config.yaml
n_layer: 13
d_model: 64
head_dim: 32
d_mlp: 256
norm: "layernorm"
tie_embeddings: false
schedule: "wsd"
decay_shape: "linear"
steps: 3852
dataset: "wikipedia_en"
Each number is 500 + 50 x the weight over its row's rms, rounded and kept within 0 to 999. Layers, rows and columns count from 0. Numbers have three digits each. The size before them is the row's rms in percent of the matrix's.

# layer 4 attention value, 128x64, rms 0.0681, rows 36-63, columns 0-63
099:552577484574459459523426540549575377545467490422449423531545500513434476507460455574515521490562501384483492499483434448505440531505451498483489440507421595539433507516556494516478391531519470
086:468525477581456498516438451515574493486548451424508501519557553488516452500549535383608460501499482494537490471428494418388509588518553539505527477530413522518444571466518476581438444481572584
097:403504512470605494548471480496427545522498456508488523472492537517538645523533494510529483475581482544513605413472465496512480465423412460467507448524549581495479381414466469432476474424511491
083:463467562499439460521440439561540460511556522415517435468449507536383436551510458509500536485516518410592516543473427428507473456428524600458393495491534517520381532479495510576477452497470491
092:454487570456450487416463509494538545465517538607475470478578541481482542464448525503567507538475579481520476546526479520506384522514475431552494505430550443541564470610482467556620498475455381
076:555487482480552480549454653490481528466537545589505488478524453484485471481544515472566553481424467517530486501499514492607426487485602411569411513560512466538486408517583516550505590529554540
097:509498461484557526593457476441419506492501462458537450460467473531529513561553436616470516514483495477484384443572632480536541427478421475478494535525537489601512506405509442440553567531503517
085:494597545495551426411533515494459532475504368515439470492585468534473477564532538477482454512459528507473603616509477515558440497508529524527514473528448509454395464447458460612437517530556542
081:507421496491537485482543357435458462515486503553491569503467548538403537429584516467565435453463538446486452597532501556471436492555565417492449443444537425545529537522497576447509460542514505
080:454488462501468502517518547515451536514435513442507486368425404480480383459541405518508478526492542549443504510484505499467508493570442356558450542568532423481593492476450525428508547528479528
081:567441458503483476446533460516566494569516498494444546402564495510440514458558601490463470564572500494491501551425532609542455589531575498524492458541586432502529529623504549491485412493466490
092:466446555444555556474454520582534516535575620468566500577565527525526412474540432480465515518502456508515426578540513508489520373555470439505530539498531503545532509482511568447485488378432549
087:437518584504543542463577542573509587555456477560522410521515492453536551373498465549449549451487579602523502460554526488432423489343429475507473528473528501518523475528493469475493491499508475
115:471556434451515502474615542528478594535421452512538444484468426449496451516491557547484556472395476513431422403578491478526502396552438481520465595515515479522584465481482527499546536516450544
104:437479511592539503614530449450459427471503445509531503532510373494548508539461474437467453538502446501513406496532457532513523504512510501646508555563594526500415520486438477500422550546567511
083:479439527628525491420491589469525441413547499443487500482559519564457553462504478541547448461510588503515559480545512557572486525577584440500385486523512517515419431562523515458554579483521503
096:434454524606455507536502414522528540459434454471575532507528367449521547529546509517459403523515447534446486453583528410521492523510512570510500519481440510543603535465508462420433476479446581
073:397429505471482476475552464496467570573475481563492559535570544446563534499421460568537507479448531414511557533465507514528418444512427424463514482532515424598563558518438461438525487535430421
086:450588407466478484512498480579555493517417537554482532469463448425448466476524465476443406469473493555581513432565588469585458480526458502614464496488405473579434470446541471510501520539554490
095:491390531536475484518496554471404543521449453525529527402599524451543465577591459461478491581500535457484423428545539539533482509518511474554507565547420433586478476516515558577486564535429468
073:394428466550516501523514460404418556488510490509534573510529518587339517467484518481519519531467540482522449509575457553485572520524502556511510480513444468431399588493481587453499511560534437
086:561511550448533577468593514516464525519498498521621509534497462475500483507456412437465459549405566518529545477510473558434490404531460571544467594536549486515481555456488533540642439530492448
094:536444518518416534538509484512525431477512449463514585527505499500461567477504564488498557568635497499450553491505500593554501639549585500479503503458422551469526475588545532435562400515536508
073:514557442514474369425514469393504592481513516447512458519469510501539544492522518443504473518536443495465576362465441587472406479489559468488515499466503544545558456596431498509504425559482532
083:444558488509455582448492413459490437455535480558460494567537504404451474516473462587531448547463425468452413521520495525452469517564496483422472532487463568468370513455583513441486438561429529
082:503535450412500562534446525416411547411528591534590496512434419483572508487566458442429413496499428492472482487538448518521537396462443557557526510533481475487486504515573500482468446486405517
093:526553455547483533518339425488432518556501463503450581502520509404480517492431547525499574469576443530544500572422491407530493558534522474531580473473508549533509542598562445543442524473511511
086:573487521454482455389455414470452504384552508503388549583516480494490531492511421488556541560542434424528452627518545547501498537502500453465576554478512507552470463508425453492450500555478533
# layer 4 attention output (transposed), 128x64, rms 0.0905, rows 36-63, columns 0-63
102:462410553523477571530582493535445503470590513542485520423412517485532528519401502450400493425378509505478495505455487427438493479477421570442415478434509524524501544448474484457550425480468524
080:444509572487542558472455522564413480497529546592505528519490533452446504509549531541568601448521465491538531558563514497434628509428533460429479412454482601450512545548446479544470437564479464
099:488550517593506423461531614435550435522590515418533447600505517488501464457529466554555515539479483513412459494512513432424530416398495446551448471498483510503511571514418520475530588483535470
088:559513541485520499523485566424471500451453425592471488527510550451539538443472548489528551422462338634540543490478533513447563548508529494536471483516448551550525478459562557459480466400551472
100:528412490434447444496498477508477431561529502504542484507427488507349464515432542409480494508584454494417481413512536480493566472528485527591548504520449454552507436386508516573491542573546479
084:504466526532466620491499376448434405504476555450463426543520504506440524451530427472494466503627528592519493452511538463422451500470531527438472497506521500514562431505502524396464602480493497
098:450490494511497500524581554531543529582428546377481515581545499472597526475584478424480476496452520544488578489448494543471451570540506525500470586511514520433544496474548540526389390443513429
094:518488572505451444556533432434534552425593551609470507486500573484478561412462398524507475530482390501522450545510485490530555511490468522523459481541509587402500471583427558490484502498413466
087:553556510429464519531491568523545402518446464517538516498608412565559431508412527537483496480525546575529558477511458468576580463601553545539465527504578586450430515591467460511496490496500507
079:467497436460495531576456426528462526581477546492505500560605528515457552564495513447494558438606492503512471439511445522534387449408524551543526449457475508389514483459560465516511437395518540
076:526557546411450513559490512491515471505433497555480548562557532476547520540420425452559469449577551517461534554538476405536536434538445502530507525474526570446405486470411483564564390469581484
089:574564497559427491530491458548412442506389474420485467475463567484488518504491516530562473474487560570449588467611539542502536524499549534471470480494472385531572464613505448546566452470529491
104:542358455604505451510397459475533479534525489431558468473457554524472495500510558492590551510493470450480534573441508459511504556509454535612565471444409509543592533475501534505528444440539548
086:518465405556453527575492498567486562433511539442539477495531570541524559545515419445522425500562523515518496490520573602589396550523489518488614485561524449436502531461483528601452519458551498
110:420628486481574544484514495508528498549451536512459513472499463596509487483577424521509503459504526524513550537421430479478466494439480491441501502508541508439499557509534677358503498519517426
085:616527496453536522580643451496552460536538545532428481480524460555490569536475537475442560548593449581473535557435474445427575541558513581476469495438511503511495428466526508460441515475488481
101:527536446558624439440523559502443509490476478498511579491536556586493472496507502449518529503457545489561443534391507634603500544509507507416538495456552508439430543455515471574499512489544411
064:563445543443474500524478446514511465455571533406571507517524510544442473538449602479470520439569579446389446420564590535454488494503528462588523479523547529492559555456509565553541420509494557
077:494406571471555478461489459441528528449539526493558434502450465496503447470488514425466547480580490560521540548446424467508496537504507595448547518591493508461546481423568435449651521411460468
101:509513572474483491492517466479573509505498610515468532494440562533463552494501545404511489484558552532504451511504497462529501532528492506518448419499594597415583490479608462488402373474601538
078:598618480417473496539560498481548458483550513500486485465490357511586518557464503507397403478513494457533446539471482514468571530455538434482528519571575450502476449555497514451453464496479599
087:424497479490430389535503461458571517456446559403443429406515489511565520454467553488470538369508435489488513490512512467523467529493529412546571443592457452573536491500574475458524549450492480
094:522571487507482496450543520449510526443509520573498576542420454566532480544466551474479578520456559496439498509412533402512512454516477505396488503417527503515395468413451357542505538576513516
090:519535547492578537580459581568525408489507545561503569460507466514472460466409489528481530556453575445502444545437618421526451464607467469466545460504500539481450519487508513560486625512517539
083:458523534512524428502638520508481552512605472536564554478460437602505445472577454533398542459456546500528504555501431485537508472591483556483526406514476435496450561567485447517455522482433459
087:496549542590598434487568547469471466553493530470501524498586530512546398488480492508464408475483629484508492459526490535501472528506561473409525516556543468609533470530579495492497637486533443
082:404554521463522473480579595565417461517548470515589500574557525484453470563516551462499511513484553510441427501565513490461481479564540629424466571448571508512426492475477508485545553563462428
088:453580527430475422500551468545488460522431517601520508505503467496464468449494501550410516588426500542448513521510537409580474470657440532443451540469485493451455462540526505544461484588439465
# layer 4 attention query, 128x64, rms 0.0752, rows 64-85, columns 0-63
075:490548542524401541430498514479568437491519508444393529485376533538469528495573518350521530484584509529581556490451449527397461481534524499527539507544473503532537577500535500538441497536457439
089:542545506437451526495530486497528506506483585568486574539479442561566491395573538422543483608569551463514504522451473368439486523528482474442528564533386422513543447533511456475509517537496442
095:510506461533551504545420543568492521423454491490499435533588535409459527606411438529498507386477487549519518456600542495637439536556520494511476488597497489516516491470471499438561548510541503
090:522424586527430494521440426461454472425545518486466431462408526598443567454518517540557494483509548445410531514494551588436480514486399497513480474495565558492506562446573504541470493570411493
094:512498511481574460540519524544488543445513561527530482514453457490362560514507583489575443457470586551472479434437523494484479526451455503617554484536580621458509472468563472592497413491513534
116:459516499555460477505559493422498451517579435555561622507522471520495509500517450581441577545554445559512467606445482441446492504481525475477554516447547517519497511487561547653426567450467493
116:549484472493494530515476584520426518475473535484402410460548476572536477477485527486551404460476597484420502479534517467573536493508507586550449479488502507561501527500438482321483444596480464
126:507562535549444466571564505393600486417545499483512511571495445491452572467471506569489481504525411507594495556558438499531489471495499553500529545441502515474580418441506616488468558463569436
120:507453510528367504539507460461544552563562382484480428490523558493411546437472536497445564475579402533509518450550508524481423456439455481484544504475497516459605506426475559526451461537451445
108:522510560534515530459585445434516448357538417502470540488472385543525582470472527565470421525454426477525429545495501416466520429521529545466533527551470524540510484461492548443422555546506429
144:489540489552446422537517505402572462462556429504521522569493441511467568444545521568479476485423436489580509579459508503433586459466573504493545569499504585523572453455536562539397498446541461
099:482555490439511505423456506502475445528354589505561465498538384577476449486443478578448527483507540499456471520458414487493559447452576548510578527517578553575462503514433479518543525517556555
114:484465413544425486519490511450467544493536458527484539513383578469523484465525422409571514488661537532528559471556477522568459535554504462477544544419532498481551452533459446604552481514467520
092:437524557419526550475445502479472438496493519534512508418469579374479495466539511423503551611487524512483474622523514439441507526491554449498471485568446603531508534482573566426432460459469465
103:428400598486513483479503471452507496552558591425509421426445531486451457526451426502536527453501387500463506452562489549468450474509501508524534394564537516505558452496505536549542519390425548
106:519437575500575582439491532483481476503514463495533470524540531510559426523467541547520427476501554371513438547442480468447467385498430437475486608495486462446490566505569383564496525538523493
107:473462515534461430569527515466502457545511590525541525508389550469507493504507485515512612604481439504448468513475465394588529514535522445490572535365533512552543559401516495459492572526469470
087:516485508521570500539440522487451443477490496404526494645504468434458438494527461452554539423566521535553462420518477562624508533493360540481505522521560535494477597484482506511512525515554431
100:425505479499445480482460431469459385488570488478462433467410541561533410556557529544404489483442476558501503589575443482457455527471615486487438557493525577464507494520564464476476524508581472
105:476485554475470482448418419519507436599458487508506464448516483504537489522513572463446566436518535420511415560550567481416543544454534479521510380508519435526621444609456492482471461472489536
091:488454528476503523452415467426628482590487545490452572544487429511527516470462539447519605481532359531493562551454490462519586577543482452548498454532516488565420496523527448458537521523499441
113:441478545481473474484463497423415507541554524490451484494571477534527531534561495460489554475402427453491487592512491481404535502447496500568424438498544411562533627519542517477387502421541546
# layer 4 attention key, 128x64, rms 0.077, rows 64-85, columns 0-63
076:373581483510462522440419526568460509483540431467524506516566516502476472463458583585404516493487495509446531456541530500609511492496559602457476504464382503533454485569584529447500466528444512
095:463531531585522535498517544426416476487565425433556489488559469389495500495515565496498497499456508534504502500443532513527427584354468460507496550621471408578488500430561518525463466512559487
112:481525471501440447525441576497580484474568503492554519528495594545446536551458502478476493465441506445511507512581371532516458508474596532410453459486442497426563451524457425587495577572424504
099:499587543536555533547458564446510535466523482493491408456551507489463409483523559488413384496488548544548455523519482498615473571371507528497468543587450457435525437513479558564485528459516468
084:471516479443598523397452564532521523648482419579456456471570476479461466501528534533457529461515569487580508475480478548578485489515453486504393444431519433509523551553548410502468449459481500
129:441511552519583491398546451472489524523414445526459424485450447437543486461575422543506464487548521526423495532426529566514618513546564454466510494521575457557526468457525480511472391543413508
110:553508502504416561472457488515517488451471504568511507541415588531527480432561514371572517513506543518498553498507528420484555523489519488474543492383517499520429567455489504530584651527589487
136:420548494513509453393526467432525425499390459488474465518372492453579489454607457545476519563514588531548539504469537498477600510558564474434523482522564474525499526527485430469448518503469428
140:470469524494457450503489483424575514514452477488452459495508450509554434464637515538471533611445467533571540445494595426502532504500507463468505432472561444517517522386542500462433568526552385
126:522438397545440545580378490524482504437563552446476444470527472458545473532455523458516585446509498551581538488567570450510400387465530504572520514483479581490515558537498518466582515474500503
068:590461507472424426412523585464521538495522429538543523592469430513501400421496570521513498485407455494550555494388497517501561515468491438467516516356528497524461510499540459434505473509541481
138:542488543528566581554507519556405536423493555506578500481466497588433480563398505425502497428528499511427458515536493486499406539437409546481460531563463563524472538529436548502508500515525625
114:556447481574512557520561509578414478594588502377449591477561477508571497519469486461483487562602506450511614488547467523531422481469455445540517456428478473507543492554459496485534556476469521
110:510459518469541531490482485533607468466494538418487554488477520534580554549465469479521409454516380483480455525474526488480418542501455533475635536496579502433495569461498522381505433539519603
105:503499474484549504556363554505492560508444535605492465546494515393455465567537508547441474518556485513483525585591531495488496407399475414486544496503554447412565481576493432546504494510522486
095:446493469515394603464405580570474466551498582425496495464461525504477541511484544437544518569499502456443504460476602534437525505538401529512494642571480502525525546514556484462514449483502440
098:412465423506602452463550369486434506466522550475435579486473490421540515482486526496565571487450456587461565499507504418415528525547558526427501444492491467461463481489527413511555474487435447
101:457521502541483463570524531566504450471545443487510613560511505568361438549453539493520548550487516575550573464464425469545480497509542573510552515532413409513476528549531517551427451483545407
087:482498513586490579529538490445543468493510591517464502514425479376486455504426568474453431557516516565540503486501426483463540523426567444459541555468556616549407477490458471448426558481482441
108:540464561508466518411478454534533535512472417538474407494472566468433511551505534567520435471401527590537483554480528535450488413385437423526496581439548445557551503519560462445528486516563507
086:491427519534499453454360493570533479515495477526498508516485500492542524546549543509531543390501539563561523441420496497540480486403566430438398504472559454377498412454496448465549542542514477
101:456467499517524546459473511513507546462542471591453479542552550431363517481532557451571493418419465483493409606487499436462481489452506543547433527428623502412488516518485508525500449581493523